config.yaml
n_layer: 11
d_model: 64
n_head: 2
n_kv_head: 2
head_dim: 32
d_mlp: 192
vocab_size: 512
activation: "swiglu"
norm: "rmsnorm"
norm_place: "pre"
norm_eps: 1e-06
positions: "rope"
rope_base: 10000.0
rope_fraction: 1.0
qk_norm: true
attn_scale: 0.177
bias: "none"
tie_embeddings: false
parallel_block: false
init: "normal"
init_std_qkv: 0.061
init_std_o: 0.013
init_std_up: 0.061
init_std_down: 0.00751
init_mimetic: 0.5
optimizer: "soap_variant"
lr: 0.0112
beta1: 0.95
beta2: 0.95
weight_decay: 0.031
lr_head: 0.0099
warmup_steps: 59
schedule: "cos"
final_lr_fraction: 0.1
batch_tokens: [16384, 32768, 49152]
seq_len: 384
doc_mask: true
z_loss: 1e-05
train_tokens: 108600000
steps: 3408
dataset: "wikipedia_en"
Each number is 128 + 32 x the weight over its row's rms, rounded and kept within 0 to 255. Layers, rows and columns count from 0. Numbers have three digits each. The size before them is the row's rms in percent of the matrix's.

# up: layer 6 MLP up, 192x64, rms 0.463, rows 28-58, columns 0-63
# down: layer 6 MLP down (transposed), 192x64, rms 0.444, rows 28-58, columns 0-63
# gate: layer 6 MLP gate, 192x64, rms 0.449, rows 29-59, columns 0-63
up28 118:151113152114120118103106127113102093150125079129152144103165150221139086167192178113128123094146153144135165117134186127121142154134172085102110113096111024147102128120091109103137077117077163
down28 110:130114122114114102116095115152174173151137124134095146148083171108169172127136132145101148125086201120133120173162112118075183161153105045141155176124175148126085152116190155162097078129151174
gate29 083:142113222150112101110080135116139129139093163099090142171107129137100133140056170148111200177096134124083125127102124159109117115164099078109090116118110095126153178135093104150142136155211092
up29 087:142086051088167126135133157179092114127179130147145091111158134175202113120192155115138055145132114135150174159155180106150139123125163138100130149113111189154116092169112147124120098096078159
down29 084:134074089187168124121111118097137146146170100149105159110117108079134069105139084140120187126145194044133134141161150124113146099161143161177120137137081101083181124121120181133124183133082143
gate30 098:079108145130107108192148149076107175110111111173115074152119162063092118139123193125094138095126131103146138113164151060114137106177131144135103088139143171158145163126160098053139112121201125
up30 096:073086145161158167051178137137135047135127080114131158127131123156140150136111123145113132115097118189087101146077160198158151093118138149117153132175120118073076104148108172160108112138079132
down30 102:089148113139104105128126099100048117136160187159136073141174110100115109176131154156142157192101120129151187059127141136143124147163113126092141073125071155102166143093071112106083168152138106
gate31 096:169135128152124129121167149154135149131080115104123165108194116069150227079152129200160168079116128131118153137125143144086116064177098166146128092152140121117156090090083105136145169114125149
up31 103:157117108149165126163095165178133112141098141105222073113101080116123156146160126163099182092104166168174126107164143090101128148159091161154146074145137109076128094081109163136141137117069152
down31 101:129096186106114136159139178177149123068135119168131086076142120136150090083138111164132141149084119101173057129137120173102181160131121129108116131144134155120166083128147121181085086198190110
gate32 097:114114085161141136117123157130117136067163117102104093136118082148080136127084059080138166060103127116181159102149107081100108085204095179125056142099134128110121138154141164179114139144116123
up32 097:135094154138122128137095123193175088143140102159182150116141119110123062144091157209109139125170167124091073138110172142155171159149157103079152187159122140144094085111129087090160166113159157
down32 104:094113121130107142174091118108114115139182124091068105159125130094127149145169088071147100118120158131161130111198103123112137108154148109161037149054149153123134114190131155129137172146089058
gate33 091:155058142162133101100161197139122136178159159107130150152100100076087120151065157153156154090100125123137126136147160140137153125178091091085133178140145168100077117170162082086115077089131102
up33 097:120137106121052143164120151102143086127142176137126155130118094094118101119181170120100131152105130135126127161139129083188158117175115158074055165121129139124169137083111209172135131069145189
down33 097:142118143166127135123105108146106141130110123110134101149124091100126082088121122128245085117126158090129169075087131142124066192076141126146150176083136156103111116183080122082085130109112165
gate34 100:166116128158081181079106122103066106132104151178173116158052146106087152120104121127125126137124119130103125092078113132145079112164128112059163132093141107161187203115136109195148123129119102
up34 105:137141152126092130146069079122140132158184147093058132140109097133149126152135131100080110098080130151119084159151080187155126155095143072132139189141137181099133083155088140120129131036154120
down34 099:147149071134144132114134100134072091143143153160165102148079171088129152142074125109134090121165106103102119180154174138128154085182111171142160130182139086140141200110170116201093087120110101
gate35 096:141118136120110091102102112123128145107129134123115143142115165172084142133126146147151127080129139147141130159086181187090084118062151052041092121130076134114164187149183120104103115165157068
up35 092:155172135161073181171114128080184181119132159097104094120124035159143133136130128144164131107150131113109134125158123085220109109201165128141148112134140117146112087116121142116131155107144198
down35 102:119146110085121131120120105131157108149104148166140083124173139094079162181157193149113136124073122092112168216151145126094183126160093162098106083168169168124091102077111152173110154105116152
gate36 104:165115101182116113176104176078113095119184164145129117164100151216177173164103093143134124080132147125116098147097161102130165088162180125119138121152097184109150131131064156099162126115126093
up36 108:111121112181121107122160119117134178115106173182058156089114124148158180070203108092142171106137136182166146114092130099088142166125119122120210112103126078112134118184126116116112160144090123
down36 108:091104159188099125159127153099171145179099165141082122165105138184126149143172091134110131150076150119086161103127082148076148138152144152076131077141150131160060112170176102100156163140143182
gate37 103:171182090112146163148061143133141141096173102135129153153140110146094152124087067153114137114142151095105093127161091103112132177137141143130099115098205167110131174016114102112098134089143142
up37 104:195124146127115113103123107058089123175133139119115153129124169148171201134188116056125098136128120119153173122156154173127049115112139106094143105158164182086113139134093115116095120061115146
down37 100:164096145144056070178117145124128116072117121134138118099136088126137093120110163169097109068163093191068115140127196173171102142107093155130126155143092107163143164120089131154111141130200115
gate38 097:171156140131096103168120106151116145140132089195150116187114165077119097120167144211150151134126157160101131058149125084120130136092110153148100184110098083196087168135144095094147159121147103
up38 097:076127081131137114179165113120111139090143107141168109160087098143149173118139091148160163046105112198131145096136125086124182126125131152074113140124126177101172121107139138113172060121082188
down38 098:101144143154129101117114124094120085145090136052156109127102146165138161121101117076153132136128133139134118188197147093148095142092072157122058112092093147149177123089052074164112108098167148
gate39 103:139139155155128065105133126157163131087084131127086156138133106069143067134098135170116165150171137119149141090128141134104063118114119134083156087093086136189164135198183081177123158165135092
up39 098:142111099131141124143093123131134139127129100133126161116120064168151159081175153114114127131087065207090193167141124105102128129089128160119132181154182113073118148155067157134123153185136199
down39 093:130144135077108142153136122119160095151177100179106104102134154129125132188129100135094126124112168128180115115123133201135154149142145127146117136138034195181177194159132081130127083149163175
gate40 107:151140096131116113135106100109115115089063113139160102132109090077092214115163180109083154087108129131144137207166163107149092157105135176144185157091148126131087078146137109116171132162118172
up40 119:116082117138155157125168105147117099108111113141202107128118161131181141124140128081095093101039161087129179130156160099084152139137130141150135192111186144134044158105092101144122129144075141
down40 103:093134039163116098163124121104124140158092188139171170134083151132083065115169124202120116182145159111137094164137147099118137128117112146141094144145169161168182089107138097121107069143143154
gate41 093:067079082147104147109042128112111116145139119059106130145157143096117138167081142087055111131115125068092171158116134180132128103107125150175163144098098136101113111126088132076153125076145162
up41 097:121046125145100109110100134055169163098129162070123119202161125156168101164146128066125161133168119138081133119217176128133120137129159146113152106176108141135085133136099130087133100155125145
down41 097:044106132163115106138069185108141165140081167115158123162114147145110145152183133086106131128162111110142094167140087125095121122115123063128136122072167071127070123099127124196137114093128190
gate42 103:145125105118165104113174099137150109115093111141133139149095128145176136148151110147148158105203100162139140184100151204125124137079085132128125146114165102199167170103117181083142118050176094
up42 103:186103145120142144129194118136101152146154154103118120193115114136151175085102123141080161080177150140137144090087126183084150071159160167035123117124138124108143137130128146129153152069118185
down42 104:146097105164102108122117108099140188148116092115120122170149120163111120117187117126160146155140164083190168110121091213158161030154128121132091166107107141170161154124095130119134139082165172
gate43 094:153149091181081070110127039118159161158104159127171111116136107152214115138158133149166137137173125145150097112167162114114123180124080127111139129143128160105147183119105158117056144126164169
up43 091:200187063141106151114123120094080137136128210170144119079133113182122111075150147159140130118143129106155114127135129101113098058055167147120112122109149101109075117099143126089109157165170120
down43 098:138129107145183100111162103106153057120160100122166151158156117129153087121103151173107129087136109159115084146132139132131190085099162156088103125151169067111074150120206098164111124066081150
gate44 095:100164088105114123074126124092148079146126159131135172145153112116122123140190099103114091103100165144100115169110165104147137197116115117144055038138098172077101192109101152086143150123147116
up44 103:168136124119133115084119176068184119149142178143129082080144092124117150127160111099110082123125128095168081135113103042119100147071152175072079137132153104140127134146152190128184113085133108
down44 102:139137134129147135154164104132093122160104152066139169061184145141127119118153147131128198143074142097134099162161099109200116160156106136130109140187105105089095123125162182171123122076088058
gate45 104:136130081094100146116109017157058037141137123096113179149082151143157129088141124124105068126128149107107118166127177131078102117145111078150126125162145122150101118162142169105125156141131114
up45 106:186153124144104153114117222144121141143121084138125150117094119125136146041077136112189152103132158146126173190087144130151102154084127085099161151132156148178120092170132111140093149110065120
down45 096:157120098102122119185118158075172137111088142168149116148107104101108110087122146161077179074142122139096131109109115174174226157118125087145100113119142094147152152133159139109169158103039124
gate46 101:153105136102131134125107133120117172134135137130127116124104136106111147147124179072074152156193115107140152140120094163168108080100138054148125179137157062126131156112056185097111132081144039
up46 094:124104148121165135129124148145069107090097138089113119168151108085069093120080115120098088129158123131151072063235131149142130108132104116086107136082128119170078129144124071091104115104130183
down46 100:136127141145108106109160131200180134156093135108105104140114122128160131114130060119144149132179081106090120139140147086159175128085160140201119186053118124093148080122102133137111105131161041
gate47 113:131071101131056067154108118155111130083137134128136129161134135195142169076162133133102161072143139140132136209143158137109087151129085154127174111110127131192130141151165142109125108207092096
up47 104:164137144096129192125098130131131122174157135111127117158116163114140072096150108152148165179124134095215110099147165067194141118122114167135081098149149138150109134114162136145119234138101094
down47 099:074144132113099149105098157120148102125096116117088142217106095194174194164141111143103143124120127164163149125143196119150127169146161147167117116142116116162113112113150093133096162150203058
gate48 096:146133133139145133107121133161079117100091097167086171146113114088113184138094125163093135132163164157100112141118093145067099131060080141140122128123111237165153058166115123090127164122166139
up48 103:155125140138148121112120162135178128141147172162146085060139160132169067102123132114141166156084059104162168123108129105148129128143185054114136152143143114169086103101119159180160194131191116
down48 108:050138159121091135132110125101092097101120062143094054106051131080123164167155131115131131138098143110142223146100148126149156103139130133140116135089135134152167161128137153172115189141077145
gate49 103:151118142179196158121150080129140100160186135138137139137156106148140147172087164151154108153114205079092179140108092130101105076116150150197086161129131152183099134159120122085187118150136134
up49 093:077153073147094108142160116151112131181102123109152122163160107139148096160075088103070103122131083075138172144155165119085163203109071086133141161165112072153121103089092133154129111117134087
down49 101:145067180087093073110151168105148110098146204156217125116141105109085166133120155164140110133185094159151154134153132136138140137077173121132151112168153162102147143112120096151152087171171099
gate50 094:147114085150117125104109083160128162123140115099119186138094153171115139097174142144121104112129184163164201118141188102093170166075104116104154137062148167111112078125092128094149188156119180
up50 096:141112150121143186152111114135164108157148090040124101117134127088169087128076133131113122146188067130077105142103104115088146115159097157181097195160156151123160173128159094129184143176143116
down50 106:135154134191125139112127066156097112109123170130078104202095142121148117139068153159113102084141105106137171126173137114083123115094139143078157119098111141191102155076134102079217105116139125
gate51 093:150084137104100111157107127152082163033105084102126179146132188134182143125153107137116106188150158072119132119164156156146107099140158184087151126095111110141154167162131092100151188123167145
up51 093:117070150110149157122185163131125145115142153065187141186106186144128149140162085151164114147120125148113158143196173142167117144106171122051127116094104071154141138161142166125106158148155077
down51 095:166139147088111085161145129171123167099156131110152147120082163107152145121132097156123164111224148136158142153107163075202145147138168159119190187107104123082135152113072115135136090090131169
gate52 106:135170093128107123078140095103086156067138146178162113074164163147141188140119079109166116149142155148155165124128134057136208154116092101104067100169129141138180153099124110093139099137111101
up52 106:194070129160146122110065149105085148041125146166150088117097167160149159144145142078170155131129185102200096119135186077138155100106140127123144131172109149135155131155125126142093119095161120
down52 100:062136125142121137087124158130064081097099100107087117121110114163045082124164081185181135101088118161161155150151146165145104153117058135132155166125102161136111198112138131115097151144118149
gate53 096:152166167083114127127077142114153092099121095154150101154106066105146154170137167072093121201078148141106143081161186144134160136099085137142178133134166140178145127162112183146166090130100095
up53 090:112125096211187147106181112207150090122148135095152130140139147121131115170137121116091157111146156078103152158181119095068127057056110168158145152156131106138106117089103128095099136138152138
down53 092:138109109052147142141111076137143087118172094169156185166121119110165069174072120103168159125128140121188147111110147084147148134128125118110155139134140084099164093076078118087096146121145053
gate54 109:121092118056079163124099150131140113102108059157123138159143121087117099087166207159139189063150121153121097152138111102109108168089164145106134148068136107125115185122159104118145102132091077
up54 107:108107128094106085113128072053108145096104120137107124138191152154160132110131162139134072126120145179186139117173128146173145072146120144164096132147079147158076118071177128083069128125119180
down54 099:150122134118098060131149133109117114110096146111102123125190124195144094107129118126090134052088115124133154096064095119172136200117178113107185123058108095132113070118160089105109121112090143
gate55 117:144119097138152063083187185132124080174165111107169153141149131130089094147139144190128121139082101149164124073142101136129196077146139197134121108121190157144102096139151135072110096137118118
up55 098:085156154104081088070084100164114088100149133086159113081125132103147110149164101152133106115150143079163081115158126145109138137119147119106187068109082122088169156154095121129113068200103076
down55 109:158081099126145080174149120139141141139116152134203110149157121097110106103165149178119135092146180140154111063162142170146138114167103203135118127102144125144181093079170179112125066146115182
gate56 101:152057130127075121109123172153095105124147155147088092148134145068104123149102194134098173165088190137088138115105165154099130099102110112166113161137111158145104143081162139048121073169148148
up56 104:097158137131162079111147144135125194164109115126124148204114117106109104147121145157146072130158144178128116111188162130084088114098067102152138095093099157133045159135176143075097146174119154
down56 096:160115139175170099158130126140140127131169116156116098146173065103085080100129152148123159057146142183105153085108082142164147132140109099025084115191135081138149135132105094164153120140124123
gate57 096:068159145134146107142139158119085177139140105192139141109107087197144124079161139082134102181117145148140197141180134168067169111122149103100177127147107127138186133110061133120145102155098148
up57 097:100135119071172183141101086100106139106130140185168198170148133107132163130134175116152106161111119128088113139176159151139148063095159098107131117109139206181167163135143134173113163183113138
down57 099:133117174112122109100153167136112102131055077101117148101151168094131157134163090113105128137089108122136059141124124108118127151134179160128143161129134118047102123108075155174172187111141034
gate58 111:128105070114098085187140170105111140145152108200098152109114143129125184132162080130108144081149095156158135121132169136130097110104082079122083101173113085194149151086072122147117110132101064
up58 108:097132144101113091087162117166155162085145090155127132115164132085190080087084076144106151117124111116069154142131136153120112076110161124122185168121095128094178109046154108092133138192101128
down58 110:133145084106108144163098074131141074135100077154079159154117089127173222118148103130131199212150128129153118129119126147098117109129131078106132148130150101204153103130141106132154116152107075
gate59 100:132140142188198109134127107093089082139142126129140139145120095187143124156087157182086132088183139107075098112040123136098059091098121106126127121069117107089141120159146158073129122141130101